Weights of a small GPT-style language model, trained from scratch on English Wikipedia.
Training: a variant of SOAP for these matrices, 449M tokens.
Each number is 500 + 40 x the weight over its row's rms, rounded and kept within 0 to 999. Layers, rows and columns count from 0. Numbers have three digits each. The size before them is the row's rms in percent of the matrix's.

# gate: layer 3 MLP gate, 3072x512, rms 0.14, rows 737-803, columns 320-383
# up: layer 3 MLP up, 3072x512, rms 0.141, rows 737-803, columns 320-383
# down: layer 3 MLP down (transposed), 3072x512, rms 0.137, rows 737-802, columns 320-383
gate737 099:460534536463519483526479458531535507495511479476504538537470589485459477563555537499517474508505518560451529504524522479445501430533531463522578408429535502527453584463519499546547519584485501
up737 107:488492412486471508425524478558536477496528514507527531510591465459426519465428490491548537473455523535473510517461469518500459413501547529476492526543511562555505485459616500536461432556424470
down737 109:540480501518477493484466474413502384505482553436506471523505451448454506500454483452566465520562445562549519508511463449472513505545473448474451530515493473477557494496458523462478469537482465
gate738 094:570514507498545482502539513425509419452561422449472451484446540496441457480548473454495431528541510466535486438476481510599538474477425458522555495506509523475521535463531435532516445506490506
up738 093:502559503490572575490568517544510473487530475494537441477457449534530472480507456477496500502461470473506435475594541564442488526512465409457496524475497509518465535414569597523496509498544475
down738 098:511475480481444474507481491518471557417516514559481525556530508455521452510561466520511525524455480529484499482527495521457476531561493479471426502515530525490499521507527452464583447504482564
gate739 094:453453462459519457496510497497509527558539480451494544560562500530455470547513476523579562540458523514483502552522425456428587470471504516601495479547445451511431496460435464455476529485465474
up739 097:559450544518442506500471517485542508517459451511503522491563487476446495449548487556515492523501450471423485458415523501551578497496456450546406513486551532481492519503579383475503440424477462
down739 098:474530500566546477554543457456459505460499493433556508472537538447514467486444518526462456514506480537516499517530515445499514487476473525478530507577506514504543537541578526454502539462521442
gate740 104:468541500446566521488556428470512563483490487507531477436519445519595553465566489510434484418490454506469501493487476477483510555529528480546514526530558493510545430500508560538525484485482421
up740 105:464469509503527496461435506537541505469514524525468485539444469569508482511532499506571525522471571472487562489544539455454527562423550461443491506514451473519471522507484480515552531563483501
down740 100:484439556446464502521476567411507503546527495439520530515531516488495499456509569451463527504463526507542509540430457533525520483565544482434443516516485511503482545458447498436484546528516534
gate741 090:541503494458517488474494484620513546547524486491458517444436455475502491493467499450490462564566446516529525499465491528498549479508550476624507498497533525507488462567529465497505477470450470
up741 091:437521486518492516436525558486545519432606489554504565555449549528572465510541482496502518492431468394437521430549456508513517481568469547440539470525463514484460476523520433537439526507491530
down741 101:510445494482575568460512537441442540514512497525516462491532465512464501502428497473538488509502534537544453488518530540491539517481526508543491499522478523477526502498531517486515570403480406
gate742 095:424488536556491557527543525532569498513525501554506524517503487497503495425524533506570579488464551460550478472529461515523554520517453535464502455496486576496457456496486471447479462446540531
up742 099:453488396540469506516508509460494467446418483487583541448565522487484523475443478492576552483527448542419452552502489488523420527429413513492491476432534450519502513524511483542479518470518534
down742 099:499524485476468513455506463457486551512517499558487476392438504557500510470540509513463400513444504502580590455523512491520504514557499529519493422539416503458530454551514496443459494455476479
gate743 094:487474552474491455522511529478460501463509460534560518463471490461484551499486541516462481494472474394496461482450489479516560496498440576506411510501506524447486522478543550483511462483457459
up743 098:508521491450434562570415423543506530533508415472460559503505490481494486528482565519482513510611494488465541510488516534428486526520453495499518471490474517535507460504461453467494526541594494
down743 099:554538513550493521480521457517533515445501478497564412473476483480500515462562484533530414540580539512547534552496513426477448482585519491485552525474521484487531436440426486493450505509533485
gate744 098:490489414485534626511493419458520496491511532515494547449476520564545532487587427573494440547557509483455531522495525527453603410469531539461493429543495473523512501568557465495534474527560554
up744 099:504478399463474483438529518524471517455499452560467470412547531568533511467522459551498496475519535505525478511488447488471446441454524548498485488529493470540484492523500508489597487485507518
down744 100:490447432469488514495384556533579503550508520541525507445501491478520481416490430537513491482548499419454537493507506503505483492523520563526515464474514531515496491558495486530460572482443494
gate745 100:589520451518490452527464511459431528496537541542520473497505545506463537542458520565501507534448546478476481515510509485518458516483458557542501482492500554487520516411519472458519450503472526
up745 108:573536525467488491523445528545504510611510464571457435559550510503492477476480521531584480461474520538508436457496597499448590513533514574455495489418525534530480508546498452546556499446485538
down745 099:411483458489482516424501480492457515510498560392422607451506508548490548474514505474449539527545484543488537494487463467529435536529528472508513508435526466484523464517486542475473541524494479
gate746 088:510487478519455528501485539550460530480478557469478484499476506475520484529489515541491565446483471545471471472472545523470584456528452455493450545507505551507494513489514503516481461466513481
up746 087:442499560516546523463501470512473522617492498554476479484443448553513456506483388524587431504528528486483484514531464459537413524500522480487506402423457461532515551477513507475523509532446511
down746 096:560523483517524525525538443513545481526477507526505515524529504507426490499484507502522428488501526425500548502532439461481571456472547492466534595486497496506451430497564450421546465526568431
gate747 098:508522512461483454426503536489579540483493509510534526461447541446489538524509492522561535496441562542492510499528504491499512500560498496506529489457577484499501541555512512551460504575524461
up747 101:587468463496517582527511539491477507510476521513521436582421535441439502547506440542482452456547597464444490500498467503480510511542446545517572499518483549490466494521485530429500585527517497
down747 104:498582471534524456459509432419485564530454475432562541405493472485491446448578445482452507513554531582496463480556534504517421533443493486466494540566544414466570558605419418548578480439429382
gate748 095:513574514501486510496453517595489464479456538449527546524561442533565519509477544499484522454534437502513477405503539504449542505468491471441469491520491558515520525528482513484523507463529475
up748 095:453474503524433492414458537508550520530542467536460434506461590466529549470511461464548499467475524463424548567529527538492421453510445534502531461498472575503506451544504467441516529513497481
down748 098:438456422514517424458433497488536480484570504501507460525526531454569426506491467554510513565589462539391421495540532515502488555546511512528524525499485522463466440463491507477527541460503488
gate749 104:453425414510483481518564396531484478517492507554500547463470439581519520493515510471540530430557497489560510473500436496532530589474479458523498503493550477497573533456453497506578503568491455
up749 106:448493492446547545466504463512489504473503469514498510481431513571539466465516528594473499465423399536574546448538486520602553447511514554462529503442492545488482501546450504472490475537446546
down749 094:506525515453483576510467550534565458478492504530516506553526458464552549472535544475487481460534489457510459536487486501460509538549441434531470496541483512554495488443550472451477406534559435
gate750 099:478589580482490481482459490450558494478438432466468476500578552547513541490474553521560517520510524517543515522507510419490432460505477443509487547542363456508510521529484494543465561502429529
up750 098:445453404522522510461537562518558510517429446514521509445508539534566477437543503505510473585530427516507455515471476533493500543452490555518520460518568577448458480527464477495470501532469531
down750 100:490487558471464476454537427455407526523490490637507548515480517478421543482502563488431402580563497457438534483512485474504509441541545488532526462519551529489488520467546490468467488536525502
gate751 099:546562448474567485481486490559521490511592498511504519493493483556455479558506526508515424420517535392514387512478526534539491433479527498510491439511406418540481355537496493532432535598413476
up751 102:602526421488510593516442515487495517495533464524472448505486556491537554453510483532540397583509491464566537504522437561505488578533567485478583512507501539510528537541431466474453460472435532
down751 102:527449518550531517492441487518570519485431554531520541550512403442559516560513462491478617412478385506530442517500434445502511504484464511460439461499534506508511493527537496577497594487580462
gate752 108:481486459462513557526448487432498533555425520501558408502557470478488472562504511561476496488517445515421410427554468535524554451494504472483497520510475566455520465522406536487420453495448461
up752 104:538491489521500579442507523428534447502534477562531522527538550573526465540492515413531528574432458467547571477522554485438453432480484513540497513524612534519495512470577522573541534493537508
down752 100:373521515496550505442469528531440507502479510560388487499512516479572489520518494540447492456530432501524404459497452532483477540478510512559489480517466490522539422487500459481461522498525577
gate753 101:495482513525458475499561494457536580483495485427447530509532456487525465553490494444492427560513445417453489491528422526463519519462436438503528515558514536482500525443496491411534486480521516
up753 098:502517513475483432487500439509561535453445483424494508483580458456531468500505503507480454511491486447442519486531493527504516528435423502520519535452465554474497480522461446493507442529492510
down753 095:527544535466497495503558489509550466509514505602505483476508532478484431485484554467528562480484507518500435508491544482503414491556553494445512432484596538530514508517491547551552508509478448
gate754 103:471490470467579449482552497497568522517494470478584592462549467556497475443457451464485524504526445548477466454450500480615507535513495489536478564510486478534495530476501489519532442523467510
up754 098:564549567508539530480483486511463476488499491515518475470522532479439518560453573520547511542490598497448438494577539475475564508474482426540508496470546527522472514531537519472476453509543502
down754 099:429524479553537571464503598535476488512528546524537529539480496522494449439522547503453455429533459530533461492484461474566542512546490509549553507491514437462475436551516536594531496521474450
gate755 103:484505504503472540532519468568477530446481474500487528560509470499524455473516503472539516553495526515513476498545460447511456505483460520478591424570500452528491527480438510479511519504524457
up755 106:483515539473475421477497567498416503419488496517500413527485566552521493446563500548492405541504495547467512554496426505538493502493490532517432418533486476489453477453550511453523498506495470
down755 101:512528441540506542436442462487527457493518512560466465461467504478452512485539537499531462546503515468452499470524515524522488486488468492496493521507566541490597525522481454529508530519438567
gate756 097:533448525492468394440562530525528473531534583514443517538435512514537547522419425535433498523529501530457548567483564512510494447456547536476488492469544541443487532471486481558519421522494487
up756 103:408501420422504557593448526452490517492509500492528487513516442472577537514546561576378446510565560497488590522508490584440506499501488516497514425551471486518488511494512543488528539506538540
down756 102:468567490505473517470474495486457515488464494561510528500473452512524478523466537513511545534519481475468573566527520572476517476532398469435497508535515449498527500498478514419535499504436545
gate757 101:525497483442460494462523458512488427465503505511559532511574461498444577472545538435466543515536513445465505514498504534574505567483551465498551471484462474544437501434548529486558507433465483
up757 094:559481464479445415456487540484486523456485516477433583544546527504459572499553544542470442490565503455431489519507497503534429538426476467468406451476497425553480493566440514506573465497407480
down757 094:465472553624486512500555505525501523544532496534492487537527482530571488489472537447424567506433480482501540530553472458475532485520472495536521482429513527491492449437584459514529420538529563
gate758 113:486535495507472534521490474501555442530518511504465521509522453498407460551549489555518518463470497521477441507546551518439488461510534451515569537436497565536487539450456545585509474510504490
up758 116:521463502488488562555548558433514524443491453493521452480542468457524494504475397478560546483501521529486482539535519498478502451572499497451551424518485590459478549420501542527503459539507529
down758 100:547537510498480465496490468526527460578508460513492528462523555499509525480463620525462498551499477493487476502502508488586466512512492565483481477534486493488490520533565495505509485437455479
gate759 101:490461494457489491489472459475444466510577543481460502475496517503552515518384580515438578549476514570463513541458511530495491505493437514416484446461443495442431525514543459533528420468547471
up759 097:494481566457505497480480510571448476457506507482539490438486499479456576503506493497494496453474469567429482543477469491513475549460520480408475548491407457454590466441472525487491497558470469
down759 098:476489561480495444555528509418530492535470523542583564579568463527494532463574478464464474504529536516584564479558496441523535572534572481566418533497534493553475551458476528501459482488522520
gate760 103:564538474418499471488492490516545550492535546488527500530438547530547490492521532561409461495473452443587471488457543534528509550546499569497526538516478480486436463540547355462528514528498497
up760 105:504536437468494482468449493490528504463435519545509474482552436449523525499465518431434457426510468493521422529498486509493478498552553544460467524500501527460472534513493535519498469505562492
down760 099:530429504528601455512526383487524448452448493521480485500490550536499550524495514468515467521527516491519447543489504485479548507463467444497528476503527468494484550452492525473480517459439562
gate761 093:523499435505438553475570531458470495486537555432489509481473574487514488511482532502487464468456513478478514458512559474512465572522540506491494377461545495528485538481512535557551467525460533
up761 094:540571549538500448449434460454507495520529496531507507509493516479540507494471564505524521503464527502453466522512493458465528505571465513529493460476473479529498483492499533523476475448492536
down761 098:463459475480568516498473527509492489520494530540577513501500427437551478522492491494456529468428524451514490531491492498441529496528519389461472534545570520473566499513442462494559464628512524
gate762 096:544549458498571472475486582514497423498504532497514516459471514472567536459507507527536428557518499422485398496516589501480477518405450573491521455514509475564491464548458519498493556489493493
up762 091:486520486467498478498547520474454468498552497510521514474500472511519521484534469503474508525469486435497461500543594470485462426447519556482511505575579511594546482502493488507537498467504504
down762 102:585501544496530577473505551506553538511557516575457432498460532423490438528527474507515529484456470409486493561460520499520496511505505500430537533536507506449546541565544465546496482463463550
gate763 104:437531466502502565415516482483441509514479467535575546535519464476496495547564497531460461545524491509480453549461492439496536509505504498460446514511547504574538556525512449487538521524519457
up763 106:479552567545544498508481560532468468513538482540534436534516480458544426563500566469456494492468463516545463525490519433529519543507510499507418538536565517570504538561456551526501473523539443
down763 107:534561519474534478482457560540539562493545504519542490526454524488493478501543428473543495560547516502423481501520512515503547510423473496481527502466520455461486542554556462556526441512536472
gate764 123:524520576467499513529517541383469530429517499580534538505525456508419502539468543488510513506451501509516550552472477598506418553560506545492588544529466463425518489483450471429504474494503461
up764 117:415501534527463560519516455433488523558483464504543478514486450496485562477488487507504475505560526569481616505508529492549441511488537536460501436509476440517508452473470528495502447495486528
down764 101:495406502520539543499500546501496507517582425505451475459460453559442509508514528448450556503477507521437517549496451558516540519533527529532570505505499490491479490470567461453412502411538598
gate765 110:484517419470552510515491481505532553505464585527508518502544515450520520524537500483480486488515506545478433498534441499512529514496488518490472519475504489468483445580528502553450489496553540
up765 102:466500485526533490555501506466551446479532452518433505493524437432488477457482534530491518488534502500496468471505431451546564516505445512538529507442478510466509496519553466492496482482456621
down765 111:489502542552546559472512527504512489490486524510526494431515551515507559439553485505448487534525523477561479574455545436473471504520551456491412480449470597478477527509447556515496491543532443
gate766 096:507549465456560516455449515479510451446449449521494461460480567467485518509516499531514524489423512478492535563480437546502484502662478484532508468532506549497524532566520489525498543443488477
up766 103:511506548526539588542452500460543436502458565546502562506450444540495507496562500430486466573501468572515559561475487519548467474592535475505488481497491501465496484540469467520493544551479517
down766 102:499534479515583476452477536509493534436488531498444441502486505486494521511552485503504479473435462484488595433464542479444487514458503573565504474558459466511547520532542519528486489497529508
gate767 097:511563443580529435461521494521524468496463509476563506462528450542459510428468560468516544473486551415517556565426438488480488479442506468535527421457473476439466508543503451483507515518467450
up767 096:484536461472545549471492498528555373449395460497457490440535469447557519504475498538524604513515513429562547465556535463502555456460471445498529466474527509416444491526440508487564470433519512
down767 103:442510491469452462553630507484481550497529482456551555485513475513503466585519544488533475478476487517470436459491507520547439431450588529522505454534466421488532496582502573499413463528515550
gate768 104:461442471559530560530499436445440508575483518479423400493497591415527519501562443511547475451536536494528506534475445462515468436552477496501421562515562472462495482483525502471454420512515497
up768 098:542559561488494520491527545430510493530531434531600544546572504548494418565418481486486465524479496481511492443527562467450471517424490531540546460505492509521510566479471476500497495489521441
down768 101:508449483480444552491429535484461451545527458468421475500479523503523570542552472542456594476509593470552547551487457530556545486527444505500431547489546444496447453504520529487416453556466544
gate769 106:514505528560490486479470529515451475463530556480548548574519580414525485442464504495455579424447500547486525524511593554482487538435512448573505515543451543555456480423494501513475540552541487
up769 109:508561525488523488520503538542481492529576470519517487451495494500503561444537474568521553517402534574503513480388501415519483484411538513494520550523490469469455521457564506428500514528534551
down769 105:442451422507421530511465461501447497526511543500471485505481474485537470550445514513473497500563538518469492531500451493505487493493480489448510512522450516545448531560494523579545473586499502
gate770 101:462482466487487514447480451454528508545502448536546529548494489467473522543539485488564500524465534549486529590560430537490538540527488462481523517515526430528545488533511575509449408572538437
up770 098:493491526486518503503533448553526527443481545489528480484521520476558532512514473491367536520478535587521496480451475428519441493528544538475520496452581501516486491502537526559515524465587580
down770 101:609530484527476457416523516420496450471503440502546492430481400597496506477465546489547486497502497462485466478558473523508513507484606493526534468538485542398522498541511500431438423485429538
gate771 101:529538526494538581529491430450462528463485569457547546482494432423520569543532545500532576498437408557556511456486503521506476427514541503455483477529441464557573581490485513436492487497520509
up771 103:496511473521479495491527472494489489463590535526542447526462539481529483477556555492522470529504454452538497499443487516546502496521464539492416494455506492493489455440480531488406510526505609
down771 101:477450479467531486448498485475531432520473480508451503518440538511448522457486508457544507505466576529552525532504539512515474472490541543536503508497551452511482447536489474561500545524481514
gate772 096:571530419466516443469508490538483473512565494572537489543466517520505464453470414554587518551592518499503531518421565547480466485595471463518462462431447504464579497429503477502582575514513516
up772 102:554536498552551515486468462550480495534421533535500500534471458496485486524537468532522509499530516485471489438403547563551493465514448509533507516519601508520548447503562493520526419409494503
down772 102:422417468530488495600485508445548513460466472481514534468458511580495501515516526451483491480512512563528456467563483550464500452511474493593491480481537474498551508522495531492465454530456469
gate773 101:445424544542469536472519503482523514531424447542421439433514446469509468512544520516488483508455548421538485478505483482407445509458508386491545558495525566482430438461467482541545572477524441
up773 104:440454473517499525598609562517581460532460484540409414474507523469522426460514546532461495521474492469497523513478501477451470509514418379539501493483562528473495439454411478548561523456482473
down773 101:509493494538456506461497523505443507479485520498494557535528415505472521541491559541525518541554492581520554476526510492555454543557562546473558538525560542514493540518481487517515460507521488
gate774 120:524458500535442503429568507499488545541464495426534475470538457483494453546501501516467516557491543558511477493536467488493468461510482524417427477470482500555498510496552569541551410514470503
up774 112:510502506538477558474490531502495508508505496428561485516573422428491473474406502513502501456545458478509523481563508477488488497484462532472532512499572496488542490482525550511522508448539532
down774 111:550517439474405545498558479531489530462520537595496477473455523482509552584541459448488545542509522563516497496533477484510483473506542514560461438472571457483498530543543452472510486544521511
gate775 107:464493483464441489518580497500511520496555522528478524421470477501484523476524444470483589434534486546512495528539450472534490517544493479521478501510458539468506531472527423505471511530452559
up775 107:562524465479547471518479478454549397510464517454404493563493520468499463523483525481523480556550445481539511481486590515527430608523523536414486445505515518544457513474487469579497410493419499
down775 103:449497483531443578593485466420493526469515467464551549491473477506504522509618517483412437458418506503486538514500525514509557574575506493537526521572512411497506476479461601509520504497486451
gate776 106:478495517452531554544487514457470496527540515559549467541496498569479522488509434523521538579513523495502568432513531542504501498493499487573514507517549545428516460508582479536457494529527537
up776 099:445498445478505541548465498526520459498400535541496440495491452571426495484491534536467514468529507573514477463430466457493472486546541515549478474582460491472538493497620510503487545420538491
down776 101:464507512473524500571531485495450494540534484476582552554497493542592559545551450480504507558535566447431517468519532513473484476461566470462447552514487493481492448436482546540479482474586463
gate777 101:553494475504522457461503484581545478514469455479579515448520453512469496493515495469483472478488539525514524489497511530498411474533495485492493498582536485584544458523522449462540518456435594
up777 103:551508513544480536472423498437547474518528564537477471556513468531506389457464494494528610540481449470530546453439486486470503572530438474457529402482503529492484565520504489519467464457435446
down777 100:491487486547518436543545498632487548509566492464525503492517551452487531502489459550512439503423476487523489528532505535450520479484536528509533522513479433581426526439479535544463556501532506
gate778 094:487546482497551547469509475467557519540497546445460461583518444555526470474478551475482457449486440543516510497461490540536564497443571478478471512433486545474487473467475497559435482539461499
up778 096:510503531421435463492519465501512552498485495492536503478491473446541458467490449482574444581420521549541480469523592505449417525461454454553456505493515524504518507528496496502531446449550483
down778 096:597461451555527554516583540487418509498531548441480488550452479484476494451562508497387526476536469464507518522523483451536578437475504557498450552475528495505515531439507494453545544562579470
gate779 097:489508476488424545487493486545494457509573489502544553470480494567507557502494488497486543526496505523611472548490504529494441474490561495525478537576426472554450506548629497481489508550482583
up779 095:464493506487549520524486468522498435448515436486458511498512505507486552551480524527454522480489500543583500469533435498504445512433542426511411524532533498526479456532492538501479444504519454
down779 097:545500530463501433507540547448511508521526562460480503512474495460504438495496510505523464447505548443397583483515525504528494476525430586450553466513457515544514523437434550483543451477500554
gate780 095:582445511508516523472498525527520501510499541512493478503480524438503495515448433445431471437464509464468511484521430490458511484613482464522528484572518473494495501525432500462471458490478432
up780 099:509407462487524568553481531504536491456525510458506520561516487535455501548496466439507496503491452513474523524517518475473501520547507461567513565462418523549504508465458521469600458413551529
down780 095:462461548464507489544469442504505520505483505509508555474489525489535544524561461458538509462458474443502468452488543506530507526504462548496460512540563464555487503482464489545522564536502462
gate781 096:490498537474471491459469445465493545465444513509551550479525512562535429461482609451463500472545517479489474465475542495449503519507533465494436436462470558510498529512556540459532496521518411
up781 101:454426562527474454492468471512494476466524474514463508571460440498476538489529458592527546495480504491427463536589410497477563474506391571520477496561476579431496431511510464503526443549494613
down781 092:500566485473534468493520485502478478527432555484536509521452485523548481512447504379456494496554428545558532532409565515593519514447599438488476497456560478509451530509516429489489556492505374
gate782 088:498519498467538531469523461512516545521484482517502486488546589515515446487538452527454472567471463455557516468525475539544417546485504509551466571541437511516404451466529490553472512472482540
up782 094:523497464500453487515597609512497529523479508489506440488501555487513474518444526529468397531495529518436514483506490485550468533497498527525490589490505442550456427434484447485469527494516470
down782 098:556520512471548486524510467495533453421539572524534478429439469478448485507469478498548565466494552479577516507461481546468505491438560481498450538514488536505494528546486463515485478465527457
gate783 098:495490534590490453509533506551488488495489491450480520465476524513414425501546572495476530461494494526534465549526446483481408485471574467577531524433499483469488550504424469470522440490564518
up783 100:464496481533502542540516518519517530471402474479531472473511503580424503571446554479515491441483427472501553483461451493542544547478450516523548515511505481570502535557427550478478464503584517
down783 098:477513574514512481549457537507534508588465537523468496478523537512561488517543507457538498506564486561501412474519478561536557553507494483485540501487467511467451523520526540532458435469500587
gate784 097:492531484496514475526496404580561491486494457480480524390543489553501481512547482559577519487532498504515490534495543594488493479521507534449453471502505526467536501510522563543618498495561461
up784 099:540562547497489526501483503536491509458492486502528516532483503509554500526470528571481485540478461511495546467510519482473550384555467487493409456441408590501457495474567478463526518494522518
down784 094:487519408514515495512555470538500459548556548451441516495551513495425508495526445461524475494468548506515524484479491529571462514448499456534529545523520430476530530515408553516509543471467516
gate785 104:529491508451511475503487489468482494470484462491504478470416496471515553517424525451490463521452517510521424476466477460495493481527518473570493504468542479420506459506441496548493497484439484
up785 107:543465547554596485504437534455530490496428493561458544488516484494492490464494514506538519505512443520509561518491537478522562496500494497424507494463448466546534468451519486489517489511533363
down785 103:471482463492482509525477523499507488476518555476483502511445478437492508479507511546483433481471479461465478500515498495488505541580483522588509504509544496449517446522491508525523596476451463
gate786 097:522419458585499438520498483532428520490502482499520479466484555532505430474452528480492472557485532470473519487521455573497456534560480544570499491512541510486516475453462525525480572552391469
up786 094:460494451524555501532447423484499484538505500506542517535511465562505517508530518471451465517501401477475523493498436437508577521551511567479472451476575487476501511540531476477480455472496477
down786 104:552500444493485440482512480544441520455547503463458494554441506569512485530489504536493524472476579467484567480554450516522437484582475506443535471466486427519485524547442524523407494523460514
gate787 111:451555514484475564438473481516448543571520484519511495556495550467435402448510524556514491510539529490484475518489396476506478510449562521521470552498617514508530525492423511500546468524456475
up787 105:565506570506470520546481535563511463536514449510507527476471542548428520512527449468459492514517476542495437482446459487481515438494497520485502520477441483493474453562504490460497483538426555
down787 107:445508497542495475497478493499548562461503496456465502527517519467509487480503495514507509444467424505422566500457484452528418545480450577440601512488562559502509499516482555520523445499552473
gate788 099:523499432536550447477493468520517564518531505438452586545526548526524532486553481445455484448516521556546563540522489502387518430518513479535526463502542533511505578537552513508451404446526548
up788 094:550501553478505511518487510476481433461480483552475523451526554532479559465430468523453526494450524495478459529416510525506462510532535509445537467489563480491469465532445424491583544511486535
down788 093:503522414490464442504478511535475557525424536444498495542553531553500462532469462493542508472509470489507524509562498468431576464525514490521535533482521520565515550472519532489481547559555479
gate789 084:497485475478512512536554538549478539460483513440528544527548501564545492515455492535545515536506478539468587482460526462502392520493474505557513502511488524527497485489407528539544505446484530
up789 080:455492478474496492518487550557465518490500504489557597492474500492534563529504473523529488509454492553530544488513531465516492477524461566565485529485459478453484416504479537552471447472534540
down789 095:492508549489517413531459475485507490512552487410493458505515523491509450512536571516496515404526480473474568527481483539514567478550492504508578451490528491467484529526514570437488560513489515
gate790 106:464497535492549456521514504523537431518418530497464434518488492532452530492442445500549524479560543455467519510468574487490506538494486477478630568475493544480474453431494556462510475526561536
up790 103:550504482539459495449516517508489547481570444485514397463512556462479546522538475532504516490528570537505497529534539527532541436533530515439506482473509571433497565531471452538468466426484498
down790 101:457526565476487500495471458467500533579478508522461541529550606515522482464543477484443507513473497403512534486529517517512506546495492526502506472495434490560472560443482448458555561494558467
gate791 094:506480516475462531507477486483497530544472442501538483510452451461518521532499543476550508483509495506434504439463483467463502451466567515455507503491481594512556503482501533442494474504492542
up791 092:487479448406508488528422515467521534545537494529502436506555474541491549489566542502462484485485553508498514519473486527505464522518501477435558440548397535452470480529531488511477522539414501
down791 099:459504555565509466461508470503477520486532577499532473514391488508476535513474537516523495514589479501519555503491558500479479557471545521458551441526543460477523518448474533497454539510499534
gate792 100:569516468492511488484479451510545480498499427457541530542530545481464483529529514424547492482471538515468493434523500427442530495477462550570495469431482488498485531484472501457431520443494560
up792 102:540487535505516501505528517541493441433472413465481540502564500461502511501503539514521466504483491495503511444492519495430493509535447536517505513447474511524521409500481540499532486516539540
down792 102:525474452440453479569514496499512478552489499541442514513464570546544485565406459577517496538446459479521510527465507507465517502546505538404492468559479488540478538527435519447441430584454500
gate793 092:494466441524437452517458468467479554513524496450461500443516468501497574454571479482602463551439511583512534524496489483490465611436511504644537492516489509464482486584516561472507521503537517
up793 093:477446526513485558547475491492476543469532506468478462471517481382504511533493514636495507531542572514519514482502431448463515506530505461506477526521487515460608459472493585485458490505432498
down793 098:486477508486524520567492484505525520469558499563465511497479494566468525469484483434429524503527555452453441567490520497561510522522549532522570529522534521527443548513526485534473522554511523
gate794 092:451427397522508487442487536466541565585415457499521467472582497469549494494438454477450515492525513461551564483532505408486532454495499490413496484484602551468563420470519511469510415471590439
up794 097:458442461520540454539505417477485506563482476532476511485521466391454475492491476504448478499532471473528496466486557552563508493408576480496444476501614509540476539519386431503486510501528424
down794 098:523535463485450519473448598476522541507527556462466483505456518608461510515479493562513521491470549449481523477420494418522495535522409574512531486503464568453476451516502448531551514502526500
gate795 098:480517433524543509478493463497506460502428495560525517481557497549560454444458502554497524439504481453511577415494520514509497515559496460463493551570563530563530473453530510500525474457584443
up795 098:519484460466521486545524504416492469535497432521607393501446469534504507485505510461445476440531512527528503466522422430529449572512468467584467482502544513498493549488518466526528549432516623
down795 099:547460603412520564459458502521430433566512474470521478456464503525498554565373537426472545539434526485446465470498514506490481467473557512418506564511501490499490495456488525535464563519547591
gate796 099:512438547533516487454512494522446497591397494517542558535491521573498540494436507446473484510502515558453504479560461470518525472510468472451446560551466506509486527431498521517561464499560420
up796 099:503508471496498497479527575466490528560420511523492508482450491436475503449477523588480429448492499573518506535503532570437435486489418520518520498477492490483457486515484490551485491468478464
down796 096:518523508543511510586457463572504493435554563529546545481523511527464553521512545552529536574491483488419481531523457562446569563519481533494463442539451551462436489507492531473510474544436479
gate797 124:515444498543527454490491491451474491567491538550506488456483522534428539449461448500455614519505514509522507504541570456520450495484536503607497517541506552443483429505491525531488462533483520
up797 121:482477432483492568503500494501510518495517480491491454517575508523521485490483523462600466496525480515460499462523510570508470529484475490497425484447472474490434528510507469550510458467488503
down797 101:517539475540459532465517541505481449438479462582444499538536469490509512532529567475569462478558491450614524499546504528502537542594566499526577460481499457512477519478488538544476527572518477
gate798 099:500572515411596520422455504484524512555543543538528502448477539537483509510451504508449458462472520529466410574462460492505486486522521520505493547459454547498564525457460402562581491480545463
up798 097:501531589534492434507492529520502467481451514479501552514561526443521512510410480496491490514507507460502485557483442479505533526519506470503497507543525493557548472526519509500473475495498435
down798 099:501526524461422534546507501532387436512477542506591575561482453520463441505442542527503512529547492490521497473549534480495488473532544557461504515483527501496471490512536528517521426510527516
gate799 105:533575507510510557558529526500503478523527509473527529500446464522464445440473560532506493513532471544475473425619528505496437615565466468489504446471502486380473488443470528535543504480435486
up799 102:453481495534504396442477492405526567548464509475489419504537498469448464475485522502517516519584507553404515540497478517482467439507506517440488479496504570540501500496381518518540494484534591
down799 102:512437543536500570466512520483452439452432412529491494518513441453542458552554456515512528461498491513569457538459440555518539480529451471518426531470483506504462508452557579527472522513564503
gate800 099:472490508485443487508575473620492489586548474517507486477480525474503495497606571408526517510445503488503506496573474515511506498541495469485465502503507432514483475515424434492514476551563555
up800 101:499396524527493459495497591508487496507450557496523519521501526531522461520518511555521474499500466473515501443529542486502468449465499601539511477563406545510498561448505444507550475449560506
down800 104:557448557448460470475524450522478492566559505514473520504475489546420501506537520481514545471500521572579480515501454476469454562511456439501486483502493468504571430463456570514490476512508545
gate801 102:554508486481486490547456524462429452537539528460487497565482449480508471564518540560461507549498496466557605593499543567555531463539498584471550529496511490471499482431516462513569489479489459
up801 100:508522490496517453574475518543553484521501473519475472491500507509541524537478483482471529482476506441415462547515539460524459579495469455496534446537555578438547400571599484496508459543472567
down801 099:491492587502432545524496514440503567494526518461532516623501537485467527485487588473530567521567501486639539474517463552488506429600508456441461496431488495502498538482508520545538463478445446
gate802 098:515524604496560505500477542480491526487502435530573515552464452433525450569483439551522532497422519485476506519517508515531526550467499473528462539462517504439523519479515545471515463417467423
up802 104:506564457483540492477447489531482416505532501437572507510505478518561466522513588535493506543509469499486502445516539523554488509514494555502538563480522456499436493469518548416544487463504533
down802 104:505513504538572449561452566547382467504539446459493504497440525488484501499482455552508506554552477469532487507571545526515536443486532483490470453462473477535613489480506491507507453460410530
gate803 099:528475493460496511520487494516535572445532538436488507463503534552495469568503465557548449501474501407528467518495480545513472511566409549484539457535505474493494490491464528540468533561495414
up803 098:464525501484487474488509495516514510491523487507487403538478448463441580462525472427509474601471520510514406534504503483471430591481495523448530528515546489479498523525504496543505479548464461